Weights of a small transformer language model: RMSNorm before each block, 3511 steps.
Each number is 500 + 40 x the weight over its row's rms, rounded and kept within 0 to 999. Layers, rows and columns count from 0. Numbers have three digits each. The size before them is the row's rms in percent of the matrix's.

# down: layer 5 MLP down (transposed), 512x192, rms 0.16, rows 320-365, columns 96-191
# gate: layer 5 MLP gate, 512x192, rms 0.163, rows 321-366, columns 96-191
# up: layer 5 MLP up, 512x192, rms 0.164, rows 321-366, columns 96-191
down320 093:537512527472453479525515487504475492429525511520475487495466541500506488448474524509520479491528551464517429421519497539524468510454554456536451496501553497522507507554517548494475508499499468525375475499512523509504516484516455498491519511487540553503523488479394468520475482500507511495
gate321 087:429493462478510523481397476475462518465499516468560428474607518449471535465446478546515541454434525552481561550433488516542485489488542493492509492519431539480466453495528493519529525481531516516590559450595539553494478421474471461604425494466499464502512535555534504493467499486465479512
up321 106:446584499485527603492486540528451523498492477590525477535490488439546522516408462513504580472498505516592546505506440479563501512444466466541481476524516606512437494493466499564505503539513476540486573491511421531564537579545459458550419450507537502514480463488541508494480495540549424465
down321 105:521567429501470537525551557441372530478463496550524474479505489433449550480481446454480509487516454460469511499502447431463544465544507518507491485476511482468512542538482541503492512583478483497470482455510494535532479444530475479592481465511476526537467515538578427428579518428512553516
gate322 104:492561503490450496545537500521447515549460400465577541534524586443601453507515484532500486510511561457461491563474540471442526545503542514517509520455521500512521490498453598500535590504503520514470449572449494494510557528544547592524467476562529476490480484506620547498463501473503558466
up322 100:496462543558519486524585479559509440477512461519448502556515516511535514547480565525472525492546461535450512473439449428467454460540439527476514433483518556449518467555496467445587591453493547484562569468579505481531427460491451502469557496462516513475506510466510487520483499504478477524
down322 099:495542527437485498538532505467463531486484555506571513441539467490502542455478448420464454523522512519520511518483554528494524497447482514516517554519591490522495581541520517525501425532505572547555497416498470434435479561517494502506549527459470506472473509439544484543520468520450529467
gate323 099:536495508560494514524515489512427537618517450488493540566514540476532522507434549493479526477453496598504462534492494558532497505468496520535497483516537482502472458485447492473480477487485487435517513498545487569516541447500499545488426514531530472583473503586528489509539452536531497457
up323 097:530432529442507545471424453516536461454557472589490472541518449519532481560490436453575475521517503449536552506538518505512476471538512512524443541500460428571479473450518532557421505479523473513470473478542564486487494479534562515508493435508492456486484519518493568507457465496526530475
down323 097:449437450438532480542461528478431461449473498483457532464520479495529477505493442482533466473487466400481509475489442489489528529537475484519487493462497502505529469480510496515518487485536438453575466569467534513449516507551494459476536404622461521479477505539490497462468511509485395535
gate324 099:546479475509551547550499412536492520473545460498466488625564484545453501494453472509537504475477535468494585521451532532485587486497443470475447590523485528514470492534498518520481488525536487566520514540516492392512519448561482442521530465467537443473511545437459511478498458471504477493
up324 099:484555556491457490509509520537514529463525481495511417533476546510524502492554483460477422463464503444510476455428489520413457528535493546523484494492433456547508483467510500469489522522456496473563515520509468579530473373523575479515490508481519504507471551519511424523446472433411510451
down324 104:481486516491504499485420550551534471494529461452488486492484509459542514503482375479463552473517561490494532497476446490503485569550541488550449431537507526484473549495503472521488587465580513468538495489505485495537514575495528491424536547485523500474555578541473489577438528484524567500
gate325 110:461499454497520499530456483484546467562528489531552588461494485466528529453493492461496496463466466481516430489528516468462512504430489520514523512624506433482452448507490548521534500509408543448508426536504483471468556356497504437528474466592524447465479453526599514476489538467490524537
up325 111:596513487546531572394478495522574553562535470502435480504501472530453563542498419464515499465455436544486478463437517443519511501537487501453573507526476529493488485468498502436512496509513550573610468513518472511496544516470460485573494511509483541435529542591495509495534464472445491510
down325 109:465536491492507526509474569547444456489490497557493482447449562502442522479475487468551461531553531496473465551516593531504502627545505482485550492545531487478555481462507520521514468474420440441540524444482503415519498486458491485454526528530486542506503469512432483517446439514507475567
gate326 094:414571459512489510518481478555545492488481478475521515584497452528414432535504470509518441410512499533525489508447500622434545535454549539504559503414424502469490477530506531503455477477547479431484430468513511547524452525449491500521562546533570482542539528522578498474493464468540460496
up326 103:524373489486505470484415541525471481500551520546453444540429474564446560475509516502473515496542437415431526488520475545501520499514526465454536475576545558524525536576458502516456467526489493489454497502460521445480490500556449524423546462480482526437495455522476511506525478530503492480
down326 101:439461519452599466590519493513515481527488506513508514494464455497482513569511492547563457460489520497484468652570471503513526435461523405541515502579526435515556495544538512507491471614544408624503442510444560529452435537540522484470506544519511515482487485539589502466507506549516504460
gate327 095:493425536472483515499470453486463503537487508523522498435607473496516459527453489509465476504512507443488526596517498511478443509481477512475441483551514558491426474508513506490586500484473482514548481489575513532458526538551487527441487575452441520486480516520464473466554479550519500426
up327 102:447494431530441501485481516532433534525506497482504536493526530508449580517482507503473488517539612409459512518488431454477560486482492516537466545488460495508525518546516526580494527454448529553581546473513416481510586579438527465553487536491520492508514534553528417486456455452402507464
down327 105:510505486530524400568511488537475472558466503430549509499477516490536463532528468520506454516483484495417542416463498492516464567467494542546455531495481581490479498536471508473489514556542471535544490488528454536554547429477470475523499493471528491529516484460495516491554500503441470487
gate328 100:453462400490441461410543483461492477443506412507410457573526484491479405436505538499510482549516472500455559518512544548485470494450610476507508465497442465549484490497464560452483509464493570466486481508536483499468503602497563506505455513500560509524534470534543500478478537480494453464
up328 099:489475546527518515532487563480508528482519484516458559437426477449515519499543437518555582437459475452491452476446454518505573526494489516507527498509461492437491562493481511543563518528493489503565512538425523432515520433516409490401550478565482436457528538461561540464497408552463482546
down328 102:546532452536467479496479501505495530475480507492545507564578592454516511539545463549495525556464523451429511411480537545506451507468503456504569508450456545454496475497577460504525508516531440567597568462454408446473455478572500521494556563477481434516440529538477457469469470552537402513
gate329 106:476538506526504476451480509570467441515530491519508508483469495529472476440510487432518416593586463420492486561484518538495546516484477502470448491525486520468489487481430554468460473507485509520494521487531501525477470590526526373545546512425447438508514594510540547541544539452567461499
up329 100:460513471439521539576463501426525549463478538470470460494482492491467551528493448526459537493477388550524537408481389551496542544511506515568510457554486464431533489452505510475532525560498574505531485458445507488447473425424423447520479474535500501485528507417484473537432431534482538520
down329 095:474493531504468509433482487483498461473511483515513536483487478472549518468502510486449512500449519524448501467509471452515489491568515474522481552487522485589463492439571511529461494585539539550491501536530512527496479511390557394484460534511490511480541521533536447517559559434532472448
gate330 082:496463497477548520536518440485477505491470427392516473481562448467465551494513482481534539482469586471557457542446396551448524556527450488524451478520539485479505476451529556557506543572548469492475463481505537514529489539457428499481520467539497551469425546511495484516509471483519536523
up330 090:438480584525460475496520510548501470476468540483535524525463537538442501471528514534501450451542554517522437496429468482522417502543515403489469451418532487431500525478477522472496472506519547475489510427536510536527538509532452558519480519455513486484470533436474478530490482505513455515
down330 092:598518504523569570416533540482470511517472484499446506537449478534530504489499481495481525468547507524487462275512526497507519524501493497538501464504461547488483440510466573524537490481422519540528498527547521433485400528497540443534508514483500514520511537515509473450507487441463463474
gate331 094:494449532460572440371487501489520526530482436487533522527525513570447477422485456488584488531434541544521467556531508473539509564484490515564496475453465462503381447406522518459502466451561497492485481516501506551489556552513511473541467500493470457544504556485493457520467435498480485469
up331 094:545537517510455455567462534455536556447519498540506515434472480461538562532485491513467514510484566572505488451500577610551515455502565440490437450522489557473442495513470428526510500578452499525465500476446495499492549530557532496506486314487486484527472477463516577504538504528498515518
down331 097:481473476503436406545542573504461464503487519475431525457485549500488504553534437514401508509471500504475512530480446500502531467581475450511469514509547499529494519555458491574511527521519447525478515488463549479543463503522473525491513450522456580443499578553549531475469491556456470453
gate332 099:466522425536520555523547548490514457533514439584506508500564562553518503496427448561527514501500456511540415508491454434505460548510496553484460519518446503457505487505568538490472511511457501559526433462486485558556511514503502538490536489499505437477514553514532588531525510526405521482
up332 097:468428519540511471474553584477506459485521507524467504532477525480496509526508468493570591502445454541576468451538590515468508429519495449504495430445524510494475509471549500445488510559462536480461506524487431486497516498483500553465419539483567488513484426516457512522500540523471494447
down332 099:495512527475523547456507452508475597449548497457539462446519460432520435550503471495494486512475552463503507590449541564483562508424483551535448515485544454510466468453396498524532548524521545495571508556423509422496504482487477514494476538520433524562457523546581453544501472424553508520
gate333 098:515451520500487512436471449492437512508537497447475553502526504461497522490529513485437521539435512500489488483397481460483483465555412491541454529555515495534483457500505482513520407496405476543521509519520579489372496441527531504472518515480422477532483454513485453503549464497499473552
up333 102:428473471438528492551410524506551570529512485472559515547612476531499477532512497485528444510504586498510490475507430481513446527548515485456473441542441501496519569506449456462513574509459514506466523518472513475477476491452498522474553563484439474499491505433524506475525468504465428538
down333 103:532484465582554466448487502578385506527455527476529508500507548488560487488607450530498470500470538498492474578485592544489455460507514530487506516513423540476449405454478543457491461556479503508641595536504467506533502488462527466502493543432483463518484504531451469528554465512457452519
gate334 095:566517429448521623493501511471465592485512484507443461579493471479507529490513464484509525470440505496438450550502548523534460520442494471533485556478572471537471447516544551550523481559496502514498508405567482481494555545529539467473523491500453560532427472577454510487418566457488478529
up334 094:553542483605503532508461534516489552547514436514505549483481512538530507467480482531535511533418539499492494482531488468478455514450531379476562471574487513566477488493545456451478511439511517505478445435503462464565530492513460488453481406519516439603499494502422513531491423499480498498
down334 088:528506476510541546585499480488560459555539534527527575486526539448472513529574474484536485556526518468474460338533441486550467481497470520463505484496448504493572482480492496560507524490514474511441551428499501517524516429436500554545492546505543512481475475511438476511485470576413455526
gate335 097:547492470571509455503494521462490533586479456464558529497597514493460457492488402486580546497537475468446492533501480490530496525479547508540522489475508492524490580399474504467508445510472594583537484517463491425555495539534526511431483516569465460496410496547506550528472490519386502520
up335 095:483444484444533525545563441539497523437503496542557548531509551530465523474467521558483515488544482533499497493387542492535478421498498597501504537528562512520431450558505449483450523581552530467507511528546589472516491534465537510514511479505488513481513487477430536489472506476548379484
down335 098:504525516550464488523560430447557514530441528511511558449501548473511488471519628458522504464501462528527497501503533508478526462494419518478532537540407506494533489505570460463534419466485581426450544453508554481458448528491584501490471462491577574494452428498452471510454518509526536515
gate336 098:465492487477493501457501500508444494547430397502481516471543535498461525488487559493495507500466514432474493467495464523586483509472504479548441501515495467508520478532511522489503468473483508456512494512425553468448584524497493479487413481569522403459515531474571557528528462570477427545
up336 104:509459474479536530477477540424478477446462517495505501506476461460537494540482435513430461472447524548479572547482529503480447408495521509459538554512529492456546517482509501497496509554488477495476537414477531508498464462530508544522555643518485543443462427502470528545485497580521470497
down336 102:504433495490490475510472505454455493514437582527455456555557393445439486519499523500524458469566451513479524667499553482471446448476518475571581434558531469493484528470472574490477521519508472572451505455456493498527567447488451509488528487489460475477496550533413485428475501491520481490
gate337 092:557483463510522518469501527494470507525563501505536532467494502494496524488513542518478468546427502463464549445531474499607581496481471567565505474521493462424432473523495448504451452543542509537488457475549574506499501458400464530461495507418485473543532502528502407448534371495507522473
up337 099:525541495412505504488513497504539434464457527461522539483562518489487525544487543435527499448504546555485479453495553487525522490475472490480431420537449456486459578472471560422552422512552508462463443547523491531590553574521490541474460480436482562441506584495547505479495547480509481489
down337 101:545551505434507487556441471575500496489469476499524534479622510530444470531497427450504516451481480531557522414460491476489496533443498560479412446556543481534476559528565503439442561451532507478482429453515542529535525517529542522508507586415535469465527549455549502504515455579441494530
gate338 088:478456480533504504515534448496412461498543439540538468484511512553449461463480503481525500448464468478508511581469526511507456511466502582427525451546525449478538530514474497461394490546525512502556486576529441486418436512561530482505481479497503447506507512518551567547530477512489529473
up338 095:502468480491473490517598426545398517438561473474504461519558484526480522485494457533515495469461489565513425549478556496528423487424474536412429500540557491542503451541506482507472437533459527452490513554519484527452453519518491456572520412502533483503504515522497508573553510525502591415
down338 090:529513517522441470559510463487448504442516491532550456510487466572532518492458563427481510517469527511586482550493457510558454570477469569482503492529530458538479456488530475482419524526375505503521528513431545511463457453568510485546598537529553506536489435507522488549502494487490564445
gate339 103:475548444514524477481434523501491517503547485448507470516448446528456437524487495505403542495514513453537505471486540543505524558489513525516438549522438453522559509479479493480576513505455584491524469575525500449469494488510475540473427465487494508457493468503530508554507455556480505537
up339 106:539442491549492495511550511491542431529494499499441490516484530498465508480421528589485489459553483510480531438487508503571488491537417475497470459449479482530492472505598487476516485515423524508434511560482548525509477536514501548430449447520618574585516552505494525573637531522483499491
down339 107:487553464479531486512472520519479524412466447507589545540471519524541596491533501423483523480557484482578510518535580536554460540500492542488527549529521466544494506488520502499547447549504442523527536517520506455470477561469429500551417560608481501472510572556518569541538521467505569539
gate340 099:417558501501531438467450539560462548484517367488518457508491531510519416502562464486513498469552494490483523542528569568528493514440425550516600497512512549506525483478470487477481456500443500459502469496515488519578515542532564530456480488501433488503488505562544542552530536462551402480
up340 097:508525538466507490538514524504455553555463457495509596504458498471521465470618552498524431446511449529440518408522489529429479460540501572459548536475511469486430448481413537540444572497546457479540531543560496518514475498481509466550464472485552536451492483458475559548604585488570499533
down340 099:476488437511544507527517496504432477527480487475565491471523480404461508491510501521461469486509516491546510348402485548468494499435505472461456460509473460466491486475514493391526488552539552453540537513508528503521520501464449478494476476511595477502460504535505493504555533516558558452
gate341 098:504467422509541525492503494516408464462490445482429501455512486439507505492558572538443471497501537507493523543511525476500502500496560502519436537521543540454525558517524504473469471478450479519460465556481506483503585533452483547586483520499451427526431518538561552512424506539488472521
up341 103:517509489513479564486465591494529526454530517430515459543501570541483403481506503530516511484479550497457525513496554473519415545575471484484543510470481489558491526559530444513448498488485478519504484573521451507531418421597417447456501478441518463543561496522465499576535463451538511515
down341 103:503475538443485444472484485517511494468471499403508478533539580496478521521464542488505595442516439506514484562494502402491474507517523449455491463497535545470467492493515426487540513479478503420359529551456482472488540559557465507502570541487517575515463477548522489505503479475486430527
gate342 103:573502424578497475465455429540395533550478486506524487538462486510512496468477601500532487448513467505520516526442517567560561529531418468540553503502493463563443458474519501491551468471476497519453478502531559463491521502516538487427466513530502516499471555490498451421470436529461559458
up342 096:438508493514479486507527485435502503541509449516520502539454490423438473529458549554467487540543474530500501428503526510398518499527510595458489474508476500527438508506497507544526509447508461463508528449495489503491510487522524559474492491470505531505472508487476461546473521457550510658
down342 097:527498543530483594512501448557519540448511588566480451516569537546542486545483534490526486591529534536498485499489438493458513528564484516517486500472480479514602495537495441433477520505484493496558532532511471518454518528462477558468542516444508525537515509464520456503474506431517632470
gate343 103:423465529504480473524428485503503546518473459452558530486548570570559497511404458510494507544552547437505457519550495521470522486503530522545525443449478535534491418561452610496458485467533501504512470476539554437482516483406541453479545486423467473446543454572498490580525451412531530532
up343 101:498440501463517466510401472487584504488551507486498516424531516545557560545438493455441415501508438572423521494470548501454516547492525519494577521466453487589498523499443549389457521536487460509418434602488523517525429502524456500491510521479526519463499490504481466464485537489471503497
down343 104:551530532488496503527506484472479492452532463471521523465578547457503495474421521478511523478545499567499524525519519489483505541520443478527525497472502585592424490451530497466557505524502536542491504558434508506489523507470562504473513540478506512507494568508477436583487457437557526522
gate344 091:485503462500555514545555517488498488425459473528528484534487532526486435461515472539537482511465510529504607457512499490515489474484542535510459572543469491540527535503479510432425528509501488483495529503488474511492473482562533472498491495461541483475494475486476609516515516478605502538
up344 089:534522467508503467428460527451466486513547568492587466524471502489550484463536507461569487413502505456466452419515417545440519432522521499492535548544460482453494510567500489464582449550503548550454504450514510527559437522445531460533544468511443435459551502504499452484464566435472510488
down344 091:505491460574522491486432507474531500519524471538538521445515504445455493502543453525586428572409502464480532480451513510462542444459545537503428510548544508503542492490521474472521508525503497538457472530547485560541594521474461537524495483411541517446508493490511479521510513542498497549
gate345 106:462506561501462482554515507503467534535449469535500506528536528477543465426502512399471553508460487476483518488489537490460488451492544496535423545560508494491510483514546459517483495565512501533545551505557442533476539513525485467465470488509461530493495464523650515498566585509525408469
up345 108:511504444481462474474505449511474517489568502485487496496508471475518523518489486566467497525477526489537502541558456494493558522549446485543516494475406504483481566500485523477520555452520439405515493507516537528538415460538578501516492523557528506496470564549417473526481489495548484526
down345 103:510477477549459561512498505439463421438553477538491507488504498538566554495532467517550449501502449477544495624474504482488472486494456452509475483492495495456517500512432482521547472527520486455448505554522519511543473448463508560514494495592526532521577505495442518484485527550503445534
gate346 106:512501527459553487545487537485490501485533345441486474602480491449500439528460455563489507453501538463499475508485534490509491515557495517509471514521542527452474495534461515498552408577540471537473441537453489509413586480499436487449502529539538533481482532518516473505543455430575540514
up346 106:475491411551491488519530508425461509555499517572481500474554507507538519538524477548436490426479531472537432523513529547504556499490459468578519502541442533498510513495425541467449532535562550548526405472449452525533469462455483513505510497466509506580475500505501568426519512558542552418
down346 106:513436508515507478474550503476475525532497489533542468498551488470516488559469497552469455513498468451473497539528503486545473556530486478482520576493498522492461493523469523563525523537456474479489492452432512530527447524488524599468494522525520489504481458445518438487528487529546501510
gate347 094:493479464515500486415523510515454529559486480503527518498474533545536499485447493458433471555498562502394464599514488550552560514557496448488540529482509495510475531494438525448550447566521517438513426544470457452445489471465482496488589529554458475507443505502512503593526476432559526448
up347 087:555495549515563453528493442526546519500535534458496539534493509444510539457519547589523534459518496502519453497493522466509505540518477476507461576531545484481545472530531493513516523536441469426505542480561563497494553457506490489460482506516556490546551534473526466507533524520426588426
down347 089:532491493432466476483457489455398512464464484493490457579556458493523502485549464493482471508524459528476480600428466520479522456521479427479512534531516544474473491505466509510545450561498597422458471512548481501446531525511530499455569531532470492547525542554505518468485447459512477526
gate348 105:480466488506552575481535546515545548497491469446554484466581520484527480537457488465501426438435546508531470573496513514459459480432519534405495489409443407514458465542472488459590488526534492518505558526494487497598577532529511568495488516454492436433551470474462471508498530455484515517
up348 096:494509465513478477477505517545523513467445526456575515524444481474473533532529564601456481486488509437496474504501443525515573553548523470502551502492551514456499496548430457445498562509437501560537509528488495488485510464401467512524474529479454542534508539524450531593524604507515433504
down348 096:451499524569463473557463510492466498567496468494500533433441502452497539428479464496584476540510467537580401420526450436498538533483426522472476462579569544497495533476506525481487460396504491556432496529453484493485436472504476561523457564499445488462522539532539554589513473471549506586
gate349 098:579542527519513598568497416494464539513579421495544492499497450497469495584551412472491494556575452512486482532506560470529512504465548499504526524502450510534508526445444528456483523576511476579456504503519479532484445480481539467478564456508513438494520517439439491573511494566509494487
up349 090:538479444517530488556471448461505553562530412451597439549449447547537464477501482563461495531508527489469453545536558472504518505519464503525565547513504450541458468400451456511471531482545422538523499500419551495534530455516464532483507471503479531567501511554488497527387489517522484530
down349 093:497492498557527604550482504484476512457467512496507529544456495541523524461468483499518486539592487488497547499538402582508539522455538483463493501455500467516468484441537487524471510463499512482607519560451456432508477517454511426398537545524557536489434496433501545579540547477514560522
gate350 099:527526511472547517555425508468550461508476530525438538558480494529498502496498464454492432561501507503472491418465490496520518529467518507511482528524499535487362477481529493521542507554488537530540448495456415504464558428500511520492472468462541565473447491519534546435538431557475440587
up350 092:533472507474527507532451510603455495516492476522453431496449597441481525501476543528564461443512506422521551484508503522493513508455532495517461576581542522489512412458494465467485502513496446544438448502488461475437437456508454549507395431542516507449478520560512525496560535494441500541
down350 098:547521566496472517503529450454482433515497452532634478501486370435496508473502527516461507522516517507523472510562526476473512525460435496501542528528525559471507478497569518495533530526553498566541521469544527541554468534435546465451517520462513489449451556493497499502478473517475433512
gate351 098:478527554495499434482530414568500521529478479444507461513461478576462449500534530512474501482444443516494520542470595544457496570492492565537501535551547464457455499533479531553511524551459395474530498564501517514492488509531595611488537531561517457501472528489581492483511454494476503448
up351 097:473559523484470503510455532514450503509498453491513488486556509565487456488498556568557553535480517430500561517448550479457513523482479450486479439436481496466466499531486465523521426506509617493453477539482531570565515508509489592484470518489455535561462528524489524492459523509511460496
down351 103:454483526525478549428569504557513584568549577498551498454507476573504417569554496450449587486516523457515540443571499499509492461494502548534491480499509501422541474537478514502461469499493533505447482443522544528478509552496535523454464516524452519523453447581460515540503485500573520537
gate352 097:544561520490463454555556434508486528493551532482492522457458533520471564519460443539476431533497580501494495500471589421457467518489498544507452525496467529514465431491421551568555501467488523449561506466528467427502506513550483522560555441515518504486502577478501582534502467455550465506
up352 094:531510529475403491510512559527539482474462550506453503526506445444466470502547499519443479481547503518519537432522515504493402521519455563552464446432488468527510499513462472482492490517492558440447525502500473455506478544460468433480534491515523450411500455431470568518447475509504540498
down352 097:515484537490563459453471493449433470467531539475491493477572475549492419487457527546492456592574513505452472496471483561489529488528481526478545537509487516449482447496529461460563456506555474463514551488549484461536481476523470480477462396523530454525501487477468462493451466495556444536
gate353 095:518519481433479553457550587491515483508493515542447520485518457486485529503439448478508564543514455463604400594601486503514551519466525499477461476584612527530488485517497502485530536473471503518474529505507534503567427546481461575489565465467406460550507560519498509475513564514536522514
up353 099:495463515535505557526488448528478514457473470506492562530494491468559600547572538469507428627557448491462497502459474471466522533478546581485498455574466466513456507474577524563489442499498490440555463524509523495468498463497579505469513425503503519415537494522505484467499441478474470561
down353 101:500482440519481523488442536488499526549611523486533518460456483443539512612529500480527472505509519455493452518461517478506562510443464526536546483493468497538490545447532510549477494486492460534441509495501482466500504517487487448508460487535506457512520444511494459418479415423476392507
gate354 095:452557419528558480450522526415473516443542521449523527487528485508509528441491520465520466439468521551454517386411533558474491491463476500484522436549470496441440515547477463490551553510502557439473605493565470536533506495489470456522537547453535395461508478503490473513492452474504495434
up354 102:503546496499594494435435406511555519506443492518500416479561465527540503526500486518494596489600506528507543477474607522459506527514476517500491508439468509566566474482497527557525504411489498532575490441529464470444463472494440522511510507398521523426543551563409431500486531491467503544
down354 100:485472492514482475501480487396506528515509517534485503509511445466489457486477510483470499438544483536412514526553463473510542511542465494463582525448469537476478446542534496545552556549506481453520498422513473479408481397513542518500447531457553428492540498541442463498445481482508451412
gate355 104:500530531497532452541453561542502535559566569428470493576477513459551452488454521567463515510507546521534508478540466405473453547491517547599473481461467550528627519547435536534490472477501565498458538539515530420528490460410546494463504467473545473526520470436503485524458486480517504451
up355 104:471517503529476400487521472485502530519507544443520608503521526563537477475499486505533547461423528470509458379557449544525545464503487451453526565431478553511493501545462550568483458431527504533506530456453513438588396514534592485483499457397506459522475520576505519454475503481541507510
down355 103:536520458545516497575503486530527518522464509556492495539529507493493557457507548542565550569419498465478503414502512532523464511556451494468465402458539522442591470487529546524458507481459452535501526478516459461497556494468512510422522496403458464490489529496547558509554496474513579495
gate356 104:484452432480575498552484480474571539529497528540447571453512464516522462472466564494471498472495501482473562534446503548473568458498563525449515493491506552448505474449465519471540509518513438516509509421458556495543489487480503474415485542485505427538459503472516420450521514573492478502
up356 098:562452528556463480449526433505438547497484492553566446519482447532510497524464514447467509470419533485620491505482487548463517477516462456481506458571498531482544513454420502505515455491592452476536487505421574485444448475485495462510480458442521503498512498566520489494469459487495487555
down356 105:482448420511514502486495488477524520495499443475480480435550504529515512496434473472507439495538505573443545517524535531511441475500460457505490498528464542433477509415434517449532452561494419499475508532462480550516499521511499475510481475463515541540435457551534485424510531520436483478
gate357 098:466476454454451525443538530585587523461499465491503503484558508490450497519438482529530474489431535463513521435503534565463540457553468522507533502510504462600479409451484506476495494542481495499413528517513471513458502556511513545456504513470564524530473463482523586554516528458506459432
up357 095:477525469541477505509457490531499589529505472566489481485463460524500557551499480479546441510474489517524445498533463503448536510519459513521490515475388440481466510423460454531575486517470536501545544382497447565420431498482490518518451507515553491453489546528536452569428457473470492517
down357 095:564559548540477484461520484505467426427455532413448432516497510448476571544461519512477491523493478454476506569479483479516466466498532510477501455510548518393484567577517489493523500466540447481482473413481475519506461527449564446546455459518498476493546468456421530495508463486508575512
gate358 104:519456524466525502540505492535471517485508512478539494513515483501467449495500480517427552521493484614476495478581539473514489466475530536498513431548518508505523462518485495533500475493496483508512524523484488549489477565441408479610423554462595474492504453541502524516442553544503503436
up358 103:556449492508437493472585491531530471525513432487528468485579509560543517477533459471540544444464547474487479514476459544482459566476437499520477525482590504461553488532587454482413470550526581485518474446516566501520457467460546586426495494427441505552509534599528518415478518485537448528
down358 101:487494490551499495542520525480490487501511516513527409485516527495532487555490530522521466509527547431458459553499446469453502487481528495466489533473470488505530452572554495506490518473501517541512458458449502525521537471488484517424551485486577534462503592486541532522463455381530506504
gate359 095:483537440523530546471479509479483541513516486467512519503486480533507500464489544486466457481530524475510539566511577472390543581533495498558558467541490544486422554513485449515416447519470520539464511494544550466464526499462479481471425428491511520470462488513504526529538499495490421475
up359 095:470501525541543454469459468447528529550474494553487500456520500435522526480479475502485475502464528435511526531479457517556478551565582474493540494495532491485495494403564550495580570473463537430539536392466478485546495480527491465418486546447463544477519485483555505518481473480443463489
down359 100:437569460488508544438500481491519514480478548496458451460452485477449516486488503446480334437400462439496549391483475528466600471504508486549485494455426440531538460529508517504504498471521462487603474452502509452450504464538453515496459497491501463530525485500488480507501472488447585499
gate360 109:468505497439481423421474427460571509531544543465457479510463513522514440478586466510518442468487544443453504474541495464456511502498565487511459546518435550470477490522481523486492432535612479483500436434436509483435566480523500457513536485450479498491448498545445503508422420489573521515
up360 108:538480424420429490486467526509563563479510429477535544479464514538497476527518484543439496561478530617465524398505471412492573461488467598535525540484504466511540512470519476471530521491479510550489432492527571515514459535495476483523537477515478541504484500507561543542538486508500557480
down360 102:478470520513474518440459488455469533545504480463491504460462479463456511541479441492440550423443512499428462535421446478532462538529531516522503506471527536546526492408512574472564389481491433489427529540418499499414503472466520539515522511559469508471520541475464448559458525474548448515
gate361 103:529423495454529415489489504444480533466391432530450545535468491565567450407503425413478512449492465511468494483486566563464389478517526500552544490455523488519439475487456520533543500545471501516502551504487578540533484450460506447543444459549514461426461445476510497522537449502482510469
up361 106:480482539492468503530461535485515534451506503538517439596514465482499534569521446465476467538474506510526484516462514512494518456452450484544473491430536497451588525491481507539564487433488539482513497527501488467494469499527489555527482615543469501415524473503549508458544551433467514495
down361 105:504462571430498574537464486522536493520505504477485531477472490480468535517465472572490426535528431530525519355513458463461523519476496429506398538466567506464499593518488550533487508475501438570389590468531549539524472526508507465464514529531517531553501509533536522522515564569462493514
gate362 113:547454515498478494474466374520589539537443561493463544496454491455464462536542462518491521531479515493537531507493505523432471507474458486519551596557483489448521526479534533500478467470489540511526454455485533483473476496487506445423437510526441529487514524490488510511544474471478572410
up362 109:527491559463491390436505487519484477527383467425436563598423556545513463578552482524521505521553497433562516518510461549490484488456441468570507510549527486521542490532515529570503474497484513534510504451501542488459466504471527476482566504580461498537521560497446524508523486427452538542
down362 098:486443467471455492481453497483440473534559495472526507509450552474436512500509412512530478517444490502515525562514508511514482466495527465513510521489505453492540518538518509495501480514473481447531530567470493574523496465501517475456480505469516472499476479547462490500523510548493508523
gate363 104:486449458420505454569569452555518550498497403470534519524507455584447478468469474473494488497491451465530483543499529519497561466441505498481538506445489409525475486519533489433532540519550483419538458500510525507452471506470475442477431541535457490495470416539491523480534494541552550489
up363 111:478440524482456446483492475515593449501564544565515452523540489558500482503494490495571491456535555498442529493509489475556528523462556419591496548553592520525423505491520467477525488479546502488537522515480508553485449525558538474454571470458391498490441575505577462542490516478509531537
down363 111:447529534511516484522471433510479479503480583524554517562474484554479542492565495502552556525473507582495542428452445583471440522607482500560522468544564495503456519467510454470489463568470504518427553550525465501536465535415489485516508547538566493519507506574476490556461477447483408506
gate364 099:472453487496551416483469454526524477552592478441502517480529526422534449475527484431452508475481484548470538594448507506472465540553466554518586565501459464443488447533525470521505488510464477520466489494569472428454481506551494464523516484490472483431514510509467523471464499465479545524
up364 104:502464465539461511530441429488544448555465442481563532497507486411461508506537503436531486467503509516530508539509571495537428454521457536472501538467496455462458460521473504508527473454517448458403519522528503468432500567522576541516517512548546471464449534531504539446442471483528600419
down364 097:518494518448493489500516530483453464547504530466512541527466480557510529522511425529518487511582481514552532613501508497544503519480489540562518471505519491495501538484509583501489484433480495518406599513469424505484502495496489531460459532526474465535448441508497486497470536542480524546
gate365 101:447505500506542522508521510503497497485549512541463402542481469503541475518505559445517551554521511532453533495500480553501478566531486580518539421588509401516474502531444494519519516521494490543496503518528550479469548443480424508482484531495430501509513545509532546438524462441477447512
up365 106:494435484540463555475571533555561424510533481442535451484450517518437485525544496530545553545479475547518457496518518482520555530512523482513507553474459543474526543526498382461483545494490522393492522504514463476444532592488483459515531397536491561559490527512436514524512504528520548481
down365 099:493471482534483468521506535488509524543521547437589556497512488488483459489512536444438579441497474432485524429459471450497510456545504556439499485451517469459433463544464445498471573486469512339454497478485466547532523505444545520464537481498518484562476569594488486438442547487414600484
gate366 093:487528547465477510495479563498448443466407452488482527478486542592532475573557453457467518522483537494463498501443511512535550503475461511491554483490455441457532496480491504544405528547511533480513481572502473511510504511503433511513478497475468503483519448467577507515543468415556494511
up366 101:515544469484518509511528511507517445541548550519476507497540510478547482569423504504475550483546492463488551499501467522438472544560529537477464499486573507582572526496551520547491465532446431492516479531515535511477453402512558476534413507501566518438465419498512561552477436519486482527